Weights of a small transformer language model.
Architecture: LayerNorm before each block, attention and MLP in parallel.
Each number is 128 + 24 x the weight over its row's rms, rounded and kept within 0 to 255. Layers, rows and columns count from 0. Numbers have three digits each. The size before them is the row's rms in percent of the matrix's.

# layer 2 attention value, 512x512, rms 0.0747, rows 43-256, columns 256-319
126:117105101122155150107135135147123120096114116141093101114107173085162119142123145147105079101095090154120148144110143128151115129117133164133138129082121126139123071109072110120126107105113100
133:111092117111141069133127098127110118131191111136122138139147130131132098120092114135129114121099129081160138128140077115102140148080081145148095118157175134165167113105104095142128150141053128
129:133134108071131124111126149126118120089139141162105123119101153133157136099078111112106152185107118080139176113131152105112163143095149123114125109156147131169134134102180126124139150130083153
131:067121122157111122117097096157117154107132124138135107118130089180080134187155121131103142153142096100147141114147119134128169096116159202143107119073129101118118133131155140150136143158142124
130:175146145127111123167126104144105143101133125134111130169132120121150114151149119170165167151096147150167128128151176135127132105088145123146142164116117096131137129144135127144110124124142158
126:136140124081120102078117095098117130113123139077092123133111131147133119134123093102161143118108149121132101157103129136091139133124128140094112139155143149163131160146115083105075104124138111
120:123123120181123124099122145132139138133116105134122118148113140148137133144130097135133087158144154134117144145114122149123125150116120139112144098163114150089138118144118146108138153109129173
122:102102092123093104122138091120121194140136165143133150131121080116104157112135128135165104122100166108112110130140132158130140119110094145130150138138123187115131134123142161155137139165117151
117:118156150114160133138160118148117139118135127131135111128144131127130190127124118145109176127140116129135101153101111089132207137161178163131113129057095175126112148126156080155091144075143150
120:138128089097094133101167084126115134148156123130138155128122133126107147143126190098106131104125129101139168143119110107085106114137126195141086130070125128146118145158125152130146136122131108
122:117108129115150073133174152145155160081160118109122191121111121145122152156115180145144181048111119109148113093142099125126126112143216132179139113113151108095088128122146110123172177101102101
117:098145118121100156128120170104132139087118128138182126128116153138098116139101116103141136087103139099179149144155153143148189134151142146116111126086125084157097125115138121120095109152112118
125:129129129179124206158111083112169153127100135153168145132142142148151147117135135132124130125152135133135113124132173150100176110110114143124145177159168127141096112102162135144154134155113089
124:156133138154130142137161151114159177089125151153096157108103164129157163110098151109141140140139108106166105154135161142177167155122105089104164123155111123118081142103133105090136166145089148
124:110120108135094094093156089164106133121121102109122138137164139115119112142115129074136104164095145115152181130136148121121140124133095152089116123086139189120115114137165146096112120099151083
129:098093140134126119148120102075158127131121128121097149119111146138094165105128123101115089121085071115140112124082121132156142134150152162124153123091143104160147164135100132121145125137099111
124:126077147146137076123103149128139143076150132121105108126158155088080126135124093131111127123110111077130096120132165144134117160149132120145189148096144113084150100147106125150113132134156120
125:145153163138155128144097146119131162101083114115070128120102142119102134123114152131099086142072164126127159154164121127159156120087077074101117163150110126122148101128113133122111118134120171
118:144129145135128110080101127064105107081145134110139129131131153116104076111123124113122134130136126107137117111082134098108062130115176110163168158150138125082141118103152129111128140093170132
134:104101109143134101115088140145129134079144126141125140134119127125138146090125133119121158186112163116119170136089124119099170135128103164172124082194152132107107141155170169168108114109139118
128:149137141096167114150120136148102100145174091140098151150129140124181119133060139143102141182139163118095147116113099095080097128100085128138145092166083131152134159090060128166102131062125143
095:137097118117083098119093107140109111116140128174115108123167097104112167083128138123156123152121162100139102146113149101163130179121100130131123149157111088120154108122084162146127120131089152
096:119079083136116148164128130134106089101139140115162080117159179123124115137141126146147120137122118120090169151116127126115121140086137114103146092114134120122110165163144149089146150161128087
094:119097128142160105137146154134120172134181111131129115135130146046160162180178133132155095121084144089103113072153133147100129143139126140116126136150100119101144103128104129124088104130121146
094:114142089144176104113154130156105150102126132064121118144109122119105133127148116097125171156080160116093069127112097120091149128101149142149127144115100087137102145132145134120118118095124051
093:129143097141160137104127140095126137150154136145089132112179160124116136160099109108099108091120092117106140113108113096102123133155183134104132111126100133094120152136165124201138134133142157
098:147120134126135119131155127157111116147137080121114129087122135177150103152149138103103109155099123134149142148105128093110128106108102125121126108132134106069100122184120146126138138140120127
098:116122118155111122111135155134154090106148142169122131136138123141131158135115153095075125127139144110126132180158116134110164104130149161097114116101145093103157095148168147097122089140122085
091:088124127118120128156132155137142159145147106141160137126149120158158106135120132105153137209157125117141171124113172110109175134125113171141169106145109126121088130130138141091149161133089155
090:136123157101161166129146106165144143137158144091158187142146150101160124155164128154103156116144144141148132112119140138085090120123112107107145142148133107148122101156166162147127119112120128
096:119146120105114102137134125087150146157140113132102181129117095123127123111102114112144046132128132109109176172125109164123148107147136147160185088147156076112136135111157126147140123121141132
095:119090108121122116129098118129111084131154125110110133133127125145115090147127149141129124134161179100123130146125130117093144125098080128128151115131081163117094116133136136131117121059105128
087:169188121121127098120118126179143119117167104126104135098158145177104111102138110125154144098127134111124132134107121115125092129104150144124107124151070068131130139124129155121127117132150157
088:152143088138113153091142145116145116128095127086114092141119118098152110104150141135122115110134160130120092136131140137098168135139102149114112128118160138124139171128178128156144127109089109
096:134179116127112126148118116152138106149163101072133150138146147169109112125134113122123121111131186153132135134093101100121122131154088075140155161131115153145173131145093086125122090149154170
094:141145162103146112110117142135124099153113111169086165118151115108145142116127124106101135163122107140166094118127111133153131134131141102196171131116091134122138096134083105176169115119159158
099:127112114106073090109139149179109143144149102115125088153136138158087126103114141135135159159130113094122113164141123120164137161101102083159122154113143162121083110128144147128127125141083084
088:119119171162110160137134150117121079113109149131105161094132106159145104152132115131138147150125148152123142172145135142118174142114117093120126067151107133139152150088125170159132178112116115
097:122164160080167124136146109118161081126135121160096121128107157173130125119158137118094173150102150083126100105155147138134081153171114133067153160157136124115138134152112163156150113131095120
091:132115160123161100075117128098100122154110114093167147126157137103120125134154118148147102125152148133180102064133153141188123098115119142110177135152133152139177154137112138160149096119156127
090:163138188143191119081089118161116142106106144147145086117168123152122112147148100080105106107118172136118133145162127097131159101091169152134141108092149112122112146173091138112113155114097157
092:126173147153161153140111119118097131122130150133160143133152164140109095134159146132141134125130133121145079112137113132143127109137116132107077149157131123122104119154142146173156141105142131
097:134120091107129152112129168116136149105096096162114127128137125165139121159110142134115121141137152157111129174128121142094143124122145132135142133131148109064119178123162114065160160148108130
093:186147161131115115071152143133131114142132124131120112127164159152131090133134126116123150145155176133082113135128105131078115144133143128122104124131163111123152138132106089138136105107116132
098:129136134164171128146123126123119128144151141056120101129097094101114066127115114144138128153165137152160153079141156125167098076162123136081104113148149116114112140106154173127135172135124086
096:127104129127103137089165145146140131108153146117148060121115164175100118148097096113112122121138132164107095138084087133140112147112140137105149131138150090111175150149103096073171134137123141
097:117116117158135105086085100147114155145125109127127123095149133069138108113150117163147144129114142102178142111147087137081116086149113169150126148130187130153098142111108089144112135120103071
092:112103144094078156113129121105167085158129128051087132121172128158104131161144096126137108120129110110111136113139106122141111102129113125162104129109097140161111099143115099141113164115152146
095:151115145139103142149136144156121115126141138171098120139127104141136096148104086119100105103059180139125108131113128108155128153126101139119166085138140156114166096128147099091141128112102115
095:141100127139125105124160099123119140137150117096100127154131166139091122101110146110135131130151146162131138106103159182119114122140143189152150149138132106136134128121117105129139067153141118
092:134147148093117190104120128138134092119107151172137125135108120153137093123132096104129162126112140085116128169158124146164156131089144139163091096130138141084121156120110099162159134099151075
095:098141101101122119103105131093112152143146162127124125145098150141146117132140116139161092112076085117174177080098131116159100150161103115156075134123137134135106125140123162198153100171146136
087:159107114141143153108124130104147061163155111098124167132148118097145117092124135163119109152161131102139125163091139138175126107100099170101181163129119095124134122156186068114137120106103077
089:155130171107111102129118129138137150130129138149117149123125071099093120099063151085140120181142098147138132118157181157192118119119125134132155177142131099108133108120114152169145074107158168
093:135113101110110169085175102134142123112153135148107123138143126166146122112133102100139112120041190180151133146070125112121190137128094119099097115150158176147116117084122131156110117139150107
090:126116165139101148139085129145139117122098152128106099147155104135133128071103106098114112114075121138131124141127130153150139126152125158127160123085118142140142130169133142126084142100093110
092:131104135115115146122115045101087096112153120141118133138162079104141152126114144109118136140092170155139121097171122136125128117143112089128165149123116123124113153142155091140145168114154134
094:097118122099159150149152140151121081105117131053125129111100114138136093154149140124137140129104110102089132109095128145119143131094146096132156065150085126094132114161138137130111171159134102
089:120160145125111120130116149173135113145129156119151148169118088137100164118155130140117128120061094121108102111106105124105084196142136165117106111150117146128122113137103088120140135084115134
089:106128166189069131117134133124134098067095140112100136115143138127138167194098126132134158122154119145137097098148137137151114133129145099120133129149098158104117126104118118140155128110148111
098:141103151129128137120138180126111147084097145150100140136110110130148157129117142150113153140101101101116173080108153136151131112139144153135149130135107157155125143139179124137124154132122134
094:124159130130128113131115167129132118119154096119103168118147049133134136121106111118106125158143152106138142133157125110074143158109166129143121150119115136132118124138144139095072108114093098
096:097140124170150135139139099145132166156146124141102132120090086118136112100163113155110086162130119108123144135135107133129091131142135166116149156104145087131115143113153172048093153104157073
086:129153130137119127127130120126117110160201121156114128110113135121137142104137162137133152105137105130101110173163164125123163136142156159136125144108155123107129093131090199125153128131146116
091:134142123108088142099134158155177128119146149168167126112145162149135126135084105070108118110138146120054126072087151148135122150089153098128123119112087121120112168146126172160133181140150121
089:111137160184111157090153108100135130135128136152135146146142134083107090159093110116155161106107202132177115092121161120136140096145130101121091115108088130163121120127169104112113181091141138
092:136113132162145114121150112156107162138130166091126127131110172121116124055085146107108143116104149079147108142140106081125151168132130125156105179115112141142131147139140126136131097125109112
090:152188139140112149110112106129133114108139134155114174140132127128105127134110141152106117148157106111113136131135143118129177103096091098091111123120084151147143124146152130096136119174095071
092:127147155140152181146117134141114155131159073156120190130127110136124089129152105098071136158183101135134128173125115077143151118165122119121115148091091112096121143116096151103092139114090144
091:140122092094143139111134131123128176111135143145176124165123134146103154150109136120126146117137072110113110118100146130116107133139128124119142129138135173121099107146080128137121106161154111
097:131125107116109106120134133109130129089156159129140107091132123127126135111099156126089122102165116133108144121099108167116102123100153107123118131129109128141094138151137177108119111181125117
093:127151183116139159144126100112116102130127104131100097132110131140085114156115129113111124128102143158116155169105113132101125153127080125079108112177115120101089142099115110187107140168142073
090:106181136134125114143133155176123120153113131093103078089115152103123153123135151138116082115093133129124118130160107094142135126171123173123122165123147139094105147165169161133101119129149100
093:130119138128109081138115133124082134101073141093115045102135123162099121090112154106128165102156112135114102131120156118141125159116149101120113160138156135156120154157102122088117159138076127
092:136140112123160093146135107126056155139146134115074096123057085150126136102170131091104064145115145190128157142131134093127143113133152156085173160115165123148184101085149160101154139160158095
091:111133155117146111128128166140122121107138143121154138101172148147116138093143189111134103118145118130104110133165122127137120105125133149094110110135122105129105156115078154121095137124042133
097:113152150110155152136101131140123108096159127085162134167124165151155092116104159115177129154118137123103121141132115122100136148124142101143109104131123120120162135110132060145148158162119107
096:138122137133136129112131105110145110120128118095105164148123161112096121105162128143164114162112066084102129131158168090120104115163117146128149143120124143123121146109099130113133131108136137
097:114074138118140142121101108121140128103139119108130102098168155127147119118098110071121106079123153177135105135164078167115116124138160165104154166157105097165128123111127174158148103137120140
101:137101115137121147163143075144145149083136150174123142137169137145070152116153138118151137127134157132111082090113129136112120146112163174137134150147138100124112115117122125117148114162093086
097:142135143145105134133099125109180144075147097186163159117133097114114127111108111153134135143130108158159115109113117126154065096108150093095169102151143123136147117141140124106103094113119115
089:107098137120116091148126142109119136150146165108157091084125059121136105147121109128134132158133162129140158105117121128111131096149128155091105151101142144157080125141156147152132130092117100
096:125115147116096195138103181103137117145122121112121102119083121140137102101091130084159143132178165136119151127113121141096155109170177102114093135158150110110149107116175121115140185086164135
088:108129154119108115118156183137126144160135145123134095104119140107116133156125138137111167134141161136131123143131092126147144187103125115149126106139142131106146143108164157118118123152102104
090:139109148173130145132130140104152129126121112110125156129139135091152116146114168144117120151147125115101103099160104102133101088143131090079111073107172109146114115136117139165152126098142115
095:104128124142147122081113107112135117107090119136150139140123125098118168137104132128136128162116105131111145107132161145191118142097163152159153111067096122116128119122156149098131117099149129
100:112129120167154146111141101159152121133146114103135166164142119145093087131163118141129091095117113121094097124146156129117120157146123125141158161135143113109104102132139084127134141074105147
102:093081128142103142089157150137131115102156123120177142139109065111130151128098115122139119123148150121146123126147139127154115133141148105112134104148142128150082122148094135132141141132087137
097:123098097120152131155140107108118118113130117129118150174107095112093155107097173175133087123137129126115126123175123121132144144154146133173129137151082160145156093111090118169150172162124092
091:135126124130095180113140128111104137118127108127159058159123116109147147095171130147173117075130101127102117120121088160092093128158111117150157102126106128145155115110120123091146135151116142
093:104140134100151119124114130134120092148095122117081147155137091125118114119127131089071109126123151108148156133134115133113133096119143132117126114145136144132141141120130119120168123118111153
100:090130155170117126144144105134177136102144089097144124127169083095098185184119128124114118115173111106127134127126153141124089106172080115099125145079119105146161140119073121148154122100169122
101:140147135116143152139145141121096129151118130091110127120144122137121090117069127111128167126125099141124157159089144163115157150156108152137108103153129121143162127089092216126146170155090101
100:108133167107120116112130124074145130140160159141137125124110155121131100149148152111095163119147134120132138154104145111163117099146128159117155134121109154105107157076077110120081122095092164
091:140108161144130138117113097102132168126079181132133172124096122107130172125165123142109150089133111105160159146079113116139091115148145098142099150086107164145051115116127154164118125124153112
094:146111137135104143139121137169175172162127090146150141151123053177161150083123143124157138136083137120172119160152124110146106109136169143112101127187104169123167129092155144138121127103075125
098:095134122172100118181136115140119132136142128113147146110148112127139121166162118137110138097174042089101079151132055081151148138092168168107167148129145113125134114135131162149112140147104160
100:106095139171129160122118101160141092096151168132121125131107140127198147104130149106112147071162171132146123133116096140124134120116109111098078155116128104173177134092117132115135104156137170
099:073130141154150133118160147123115132135120128130135169141098133158178151161144166105147174101137100117093136110128128120123092132119137140111132146141145104125118141115116158118124161091130116
095:140127118110148169148087138165129144166094147107104147133090073123111142133125158115144125155102094158089140107132163151126130088135171135128128102129134116128123130157238128140143105128103147
100:100129123119127119104113141135120156170099132128138081109154142128079133150115131113086140120147136123124082085118112138198130117119137145122127130175155119129132109123147138109129143121114097
098:115102136101072126139128136096132105166154123145102122178159139175124090115134119149122105121179108151121157113081125119155121106078047104102147141126104170125151152110095084108123148134102159
097:112136128166108132140125152123112153106093145101171119132140151173144104163100124147178085091097154127138096159149150145111113115129163123148116143141098124159076153169112115151136094119117074
098:139123150099087134116138102054139140128169134144159144141110174122166142104101164071132139112141134116109055115105167139128140102103061112113079146134103140094166135089100139138110096141129141
094:128132144140093117049117149119154118147112137145127143176103137118163158143103163180138133127137157147137130128102115152124095151150159146124163106152136158118098107135102110148129084137083101
098:117152151120122100136149120154102122135143109146128132111120110148139124097122127131130148103150107116141124140116127112155122191126152143149103145159089155121111123111080130101110159156142086
096:132144109077086166116109128106129135099103153127092121128173145118105102166141137137087139099131131114120156152133134120102089138124180108126172164158115108133076138122103167108113083153156153
093:119161134162121096145141150097133118133138127122131157121086125110168141106136125148140151083157123149113139117103146136165152120136128123106164114123139124164141126154095110125148122113110149
101:137157164151147143182173141106141140137142088130161147116105136119175148148146105149137181121135141150143142127120131126131113150126141127152136124131142173094135092084110125170178116182071091
099:123090136082109083160130127162135105064143133184103129124137133106126163125118130108188150161126175148113120135173140105063130153097119148111123133160141118133137131162124136095122124121145151
097:143139195104182117159156161099116090127122122164149110137125148162100177136092126184105120101135065146148117105058145146122138165137108119146123118192166161121165156124117164108091087114074113
096:176139136140151147130119126104116161176139097101073150153099138079115121114130149156149137152167126122107112102171174112155108126109156097103156120139134138098123099141107145165127086094119095
091:114098126141127135141131112114153126104116186152125131123139105128136107105106133127162153103159162141113120107172118139129107130192146090118104116135112148112171152146164089124116175113102136
097:163121140132155092171134069117117126131109105108125129127177099169142127129132152131132137113116120143145203130148104093113082131127084128123163145163118104133143097158106166137104109102109100
101:108124151103143124112138116138126129121140116141095129157113103128123129142120131079147167134128136105153164170132132118106125111104165141111103178109139112122084127137134117133140128107114112
097:142106156145101128132139128103154115063124122146094108123094141144108152136133120119132146137085122126127107148128069095111113121129080130125133140094095161136136100194159115126112094121115148
094:164148124114125113078116107103107149155148124104154113151146182114130116156132132180148118076112171098142148143131150105081106142145082113156120142112097091140119128125193148128106127105144100
100:100143150102128161132121114115122142170152129123121135138114204085132119094169108105059131132140075145151115109145100115142125128105121129135130150163143162135117116109127144146138135150130114
091:136128116128122128131150164152111136089137153132131116139124162126126125081106167158106110134107130109117088154140125163125134110137151145099146131150128123103107134119152123137123180086165163
096:138072087147130114117166113158114145127161120124095127165174118114124160132126115073090166146117142122074127132117116124134083157087145121130133132099139156111127124093114095128109077102140125
098:141100088151115124121108113129083155128170148148081142124133104146132143134131102175100091097055095136145154131153097133112166145152069160098159131124153184091161148105121125154120153157157184
097:141099144111122170144101183160126136131118128141171153096145176108130147086136148123141183074128127094148126130167057132105138102162166094128142121127142147100105113131151153146091120145169102
101:135132144084137100174133138121110136093088147139138137125136078157161146138135152097131153151186094144132102140127127119177158134126149169102128130174125151082134163141144110171097108092145171
097:098165153106117130123128159160175171112141158146169104154151142110144151093126150162124109171142136135152154144138163147110146155114108065111117127136098128134090155112114128110140115161152132
096:122154107152110150117123108095174135134137161108119151104124136153141130126157156115144145160144110098097121119149136190120103115084129125136060100114113123117150119144089112154104125095139129
098:137154165153078122133146122103166128134115109162163118092161103147143095119116110094094079102143149166116105112083159134150126162126095118098155130118108108106154135177101132089112100088169106
097:144147187120153148138112106118130117088121125115064107131123116124141185130108123129165159142130111088093127123134129121196104169128159126176157150169102162123152137121153117106129124119129107
098:182128112103124152108149148103120153112145124125136187114128127141105125141143106125076145124102151119102080156116161143125187123127131136127138144120088134173152107112115132099147106139122115
092:122171125119112122109139117144109121121107106135152109088141139168093134133174109140105166133176105156114086112149126156124146121120138163121129134162102128090146140155136111139145154127104078
096:169121119137108103156140100153130119154128162080090145148105139105154129152092152123138109146109114098087095170165091134078122106121149141181168135159141133118103137096140130143104120101089148
098:109121142088129124123151121141119132149124124110113105151116158191114126155136130130116088147177134094143171156120176185070132153115129168149088142124112117134127153105113126124114121101132162
099:158133090107078131183111149126105128124146153127118141138108105121094127106099150124118141172124158123104152117156156109142116103135140140169151142098128141130155151112124094159119149160115128
090:118120130152153120143134131126164121081101109111160175137114134098128131131122121077092134127096151100144146119146138151118154127117160112107115103130153124064104124135145124152143172144095102
096:128094140098165118098147129108140146116140164133133081163132174133170115160161146150165094178138121112135132153067105102120179131143089090114109091103139141106102126115142141127121112139121124
096:092146122142136155116134030168115151115116143165142143154135101143166141149131135093134090135157105163156117121103135132146152122142164162144117116109125122154100122121125138119120146101088123
100:152107118102115157132106176114130129154146136140144110130143149103123133127105133060092060144144132128115155145149079132099121142125151140134086133103107123165178123094094142112159139111155135
097:152127078167156143120122122102111150068149106151106154119132111138138121094120149093155151122147127149118123157129094119161097140156141117130146159101139118145125125120149114128155121095092145
099:093104141161109155129108169149145121087122094080069163142117092134143125127144117163141106155128079098128166136142146150146114129137142137150086108108139101148100121128125131121142106084113098
093:139150109080146096109139131113136165116134160126155082111141123123098068135107139150165095142096113133156135105127115118097121161139163139115117111116107118102129133138126160116127182138114144
101:115137076076164135124147094131149118179101135107095151161137145153140128138131115166118130128137133113138120155098091124084088150092144134080183121137148139100152134115149152146120085126156111
097:131120144103110134153146090154143099107115090115176113130126116142108168126096116132103148188197119121158153111131123139136120156165089102187183135175121169130128144094100135110149128094107169
095:087136109156113113121133115167159148147130092168105112128143116123092107136135130142119140164178094093118099146143092120155135145129104113149128087152171096120077135155160157084115152107097109
101:114191133173111137147144129152131091078117125111117106127090129101124150100103112136155145159142108121119129151175144103136169114137135068147173094134121137130172118148122131145136163118151156
096:114143091148110125128114139117139147132095172100157170092118093145090174126153129152181093138141143170183101151148092097109108138124130132154085122104160104132184156110160134146153169127150085
103:148128144098126088114125135103131145103127165137102107117129150159141110115153154107141172125161158112118131147136128097110107108102123126124091077173114157092130158191125132158145143120139105
096:167168094106084112084121141095166103163138140113103135107117073122110102156141136124151082106118169121101145131158136137107085154140168141178140169168104099144145123153074131127147102127122125
093:114098160135107104117128091135140139154146123140122046103093102143115142145087105160157124160099152147100205100113113155157141106135137135117125110056106103108133135117156137140132145130163126
096:117127097102152128103104145114163169157132175111137142099092106165067147114181102133175143120085148158115063142047126126130137123114154158135117154164112130117145103135181164114112118143137101
095:133129122133129151138117212149136119113150114156179095144135123159083101131124101152098125157154103124176163109130144123140113145145128129124116145140100125120136099121122133091139125140123121
102:184133169136190154172117170138107156100137169113163140129095149116132162102133145097151107190074113147087117089113147105145130105161110125089117140128118146146108132135158110075139124120152099
099:114139114137132139133094180096117175146130194143098107151137089126106130116132116155137103182102100125105148102147120168174155128170094131169095136127131125138076101129125077139134139132188099
095:098133155134170143143144107088120124085144085076138117158094120091163155145138165119180133182143082118181130166149120155123139126110151078128130118145118132122130123170114132139115092142093131
099:149136124145150126150104149165128148126132128124143065119151101123151125128109139154127169177174154133133130075159088144129108160118117089100123133153107104147102118103133139087104125128132130
100:124113136159117119162110154161103112158125127087074133163121182125145122117115110096145112149113147107145131154119200128106206145068096120134114132144137113148198146143081114125124114156114117
104:119125114112111131126134085131130138122130126111167133124120137117152116140149149095140109116152130111132132104156072124129102163124172128143098159152189129162116122151185101133134158179097108
107:085173114142110149124153139131123142138103103129122116164111139150126124142103132106150150136102100136108138110135102146189082152121125156114123117123133103131106129132107136132141146135089176
105:108111124159134121093122148153115119129120125108071132158129139111093107153107131075118164131074103119123098111157163100135098144100161149113105163138109151092113160124145116147114113166158131
101:157124102171133114141153155151123164091132130134169146154093151083086118139178140161103153141161135106081175116162083124129139137136108135155114141167141130118099121127140085087105144100096148
092:135136127145178099103121137109129158116108151145104128118152119130101076136151140135121118120079068127175135151162096122150146127133114159126145156073132133112152129098131127103136118129084164
101:104165120116100169176135153133102149116130142150173115135123138134156122132114095068100121171147146122123162127131153151165120137173080140080096115138181127136108112137110148168122135159147137
098:131176137139118147150105105138101155171139116141101173149134131181148132146152123112136146123091149122165167147135144163071149072126145169130117190132113125114172126208130116157136113096112154
102:081159108127119120162131081146084107121129167123095147144157116112143125129109137114151136113125116120142150141106121141187135110154108119126154102139138128145144146181131136131130114153122188
103:112112131087130077141137157127146115098142146130110148106132137108121120124097142166148135172098112114117119113101073117158168136134133129133143098115135088106094129096118157107138152110120152
103:146100142139142114136143144113113137125109176138150097152142146178049153157083095140133137147161136122129123119129123146095127132116124126140157130125138118132118127138144123147102105101123135
102:185144156163124128149118103157141174117124172152097135122149151126123140129119109116097136104097153121136143119114111101119176136163153132128130119176164205119134159186149127090121079137123176
103:160126125110138083127155143103107130167137131155153085149124131184103135118091167138125132175090152199141168112172142155146075154096046090101144155137144121146117137109102130126110166134103105
105:119110153138144145148116085162121108116168115157165142113098093115121131107105097132162153131123125150122099171102130152136106100128141115165119127123092150120092154102110093112138126161108119
100:137160123133154097152129070093128122138149098112125105146123146181119095117179106155125137152158116136095130159140182150128159116071139122119099116168134070154151134121134149146112132133090169
102:140122108129129114082103145170134093138090147105131141133157134129155129123139097114134093136141127104104162138106131139124083127154139092151145099066107164096106143162091105116090116134179122
099:126136143094114094150144122118144125122171117117072169120110119121115107159129099111158133197166125096153186124097154129121144128148153133084116116144152129127094150170107114123153118072119099
100:094121107116152114145140157122124110082105158136160191114113118150130168123109165130126138148113167133128120135138125084128148147136151109121113128119127171122146133134124139168126163136104138
100:159158122119133151141136173131162128141119128157094116127137127150101136116098161122132117172133153164091121128151079103121130153136077080131100098163118100135159126149151083120113129177115126
101:140148112091175112159163092145136082140118165125090134146123125121134142108159090129127090140114124115108087166113154149111135132142148138160211133108148144115125111142109116149161167143116163
103:107127110108096119089154122141111145118160106129162100130118145100156178134136125150135149059118118141112157133131131172086117115108153145122119115121125084148083116101163104112093164184143116
102:118138098142119188118155173151118104155110184142158119106151140149128147123129125117097098093146149119177126130125137150178125145136136123116127138086099098129145126115145122096123174117131125
104:144118153129118110122151115108113154117173126069160136124102142093143108136112131124160124093117137135127115118156148147138148170111116115140159107177138132143146113128132138128079138110142122
103:151099111158129139158144096170142128140151112161059146140113117134105102100109124142117115069114125127128084162116152135110132123134125139130107110098146114141139116117086139090133116126120110
099:091116125144119097156108131124070132145127117114138199140142157110121146110133077131133117145101116166128120134100169129127137130146161132148110107125133135125143168114117081165139106076152086
103:162117098123126116132111162127146103123158143116048137130133157087107081124113106132095118141083096127134164126154112152130091140107122118156145148129144139158062118117139149112135124104138063
103:123116169127123126150138115108142126111126111154117141106121117102169148157133139117207158155154186166130158110102127156095151134152151149134110109102146128108133121125102122099158113093143170
100:110142099155099190126164131134112158146164113114125111102151135116165119104132106163134077191083126126138122144128159097142129101103091103083185112161133110146129109161115141145131092168109120
104:159119163160150102128109117156103118088114124145096140098166108134134109116106118092160173139137181139113118139152127121101100127117162158109144145134112119135096092113149117100134129074061102
100:129089101132147125099121107152121104083144102162130119153114146105153089113137142080127133128090128129104121110148122102157168100105147140130159105119154164101129137123093178157175125100151178
102:112135125114138092136114142111110159176147103129107139145120116144102125118123098118142176154164134143115113102088158116132097151160111149121075104167132099118085121080146141115132110129163133
102:123101119114104115046087111122123148118131183178142127133110138123115120109116144132132133167084110131111172098117118144088141122109122133136146156140127141088128117049160172159151123151126104
100:121103117141142112157117137130138134134143170113062168137102115110157125130158109163117115122115136127153111130126099118158095126149157148112107114162182175124125158126092112126115089131071126
100:131114146105129110122170101145122104125169108138169099164143103132152145136148149152153149151149147102152126133107132102100123129128125148148122101190137149105130141137094124087119136086085121
105:140125097110119135135159169148120115136117082112099083111102100148098129109091136151103115134123128105175112139119147173102184124141142110151150105111123127140137097183134117103130144168130126
097:130125125140153156104117110092079110133140092156143131172113114144136114113146120153098076163109128136098155146128129143184162127138123176089146105139143100141164158106078131160121123127158166
102:153126142191135136135102156129137133159089137145096155106126058156089135162178075101131134170107139100126123131121138108116125127132152180150091153095152136152145119135130088178171154086109133
103:113151145167120152093131147119145120100113145130132145127141130085121156119111140117147087102126193089126124087186128134151081162115162112126117096125094104194128130127093128131071120143143126
100:124082145132125188112135126087152121124136152127111120107161123150131151139141082115121124108115140158095099124107098158116083169118078120097165091137129137134164168182127114159125136091181139
102:157132134165116116159086073160139173105135119071151108141140123147124115129139130124128096161112160113072145146125159137110132155110088165093139098110108109120138105136125119076087158123088132
110:082129089146168128088153116156120128123110111136133133165126079159141073147139157123148100122117114133119146137104138130129092106111110155146152115121086142155142133095068118153145129150127130
094:167177120143191131100118065096082104164134130116118178135103150125137080152138107123135144170143088104128138136102140120116074123155129170150130118132146152128142134123137138104142104083158136
102:096133148084124164136142149109129132129094120130146186112143114121146134143100111113069090093132133060137134110114109116108149145162170127123095118191119133142150174104114111131089123089122167
096:114100109128125129157131166149124179065116154161127121157140098134153125155169118145126132131158130132120103163135107166159132122126200110141087127121121169079117132126145111127089180155118135
098:159119175127161165117130126119126137185136101156104146164139149156120168118182106146120145114112155117112115140096174099134132115125107120133110173129080143103096100156141117149118106129157115
102:104118126142136106165126125109109095108131086127135105139175108147171106160090122063075115151137146137124130078142117124115127104129126073131062129125132092100129115129096072147138152120165133
100:106109156164096150125094157127118119132131146102181157132151147139158124104133140107134153131131162126098080148157148115121092119133133150148124158117139104118138141108118151184161143068137094
098:108125147132137148114137117110150141131140137144145118084121111120154091147125121119164143099096124182101171135181138146091106134169151161136085144131127091112131155104084124162108134124115115
098:121112098137138113111163111143133100149162129087135116144114109150114140136124105122138137151178070119130143136108089138136125147124111113049130110131105123139142120133150158169157135093117127
099:135129169120114114107164132080115136164114124132157108135083107117096095158111166116177183119056105133174108116132062118075106163147121140157125114136095137164141116145156131094110138112112079
108:156103142092136161167111146132143154132161106121104117154127113135136168174130097171102113109102112076112137156164123127118170139124100092109153093122064126135121116133095117158081107082166125
109:110164139115120112150141136109151132113145094134110134122136132130158110130132159087120137061112139097159156165174111139107082102119103131114116120140152106088145129138102140160152154142092156
098:085137114175111137151135100137119144113121182064118154151130068132118132091146137092175155108121118129159151169100165112088143117085122133094141136136127102137145142183098163137135106112117110
097:123167110119133161137143113078127119151121086076134135133136169122166153160123138095129097090158124137150134138131164102138123098103078107129136126151121143121127124125119113116097101100078092
101:119141092146137187106138141117158100101115137105076151124145113137103114151154101116144117090119096156140099137150130152119125135088146117123096112103121119173107094146104130084104097141208076
104:101160175143111105142148152100152161155092132101110122097123127122141125139125119103116152142148109128171147106112165148186107120155128169117121114124116138112140106147134109144087133125119094
098:164108124161160100135123149117137118176116146100101102125133087145163148157142111103109080126141171102145098160133166120122055139129128138156092146125101111075131114130118177178162114099125109
101:141113110154135145170092154137109053137152122129119165122113190124163121137102130103127099129138145103099106144161122147120111127067124140134157171160130134088156187078153142182154093147125145
094:135110133131169123098151154086122150154139115132118105107139150148125140193138114156141134130132150135081098148121183158142136169098143141103132151156154184108167152127127133132113068164161109
097:128139111101125120143115139133130090122103115173110148132085104154177131119115110135125118125119150105144106160131141105118130094078153110161100097147108146146126134097098141174161103150119146
098:140120147117139153126128126133080126125132135123125110094162166134066142154124151143112166093112164115088133099105113129151115119167145154177114148128087095125110132119143107141118132106143119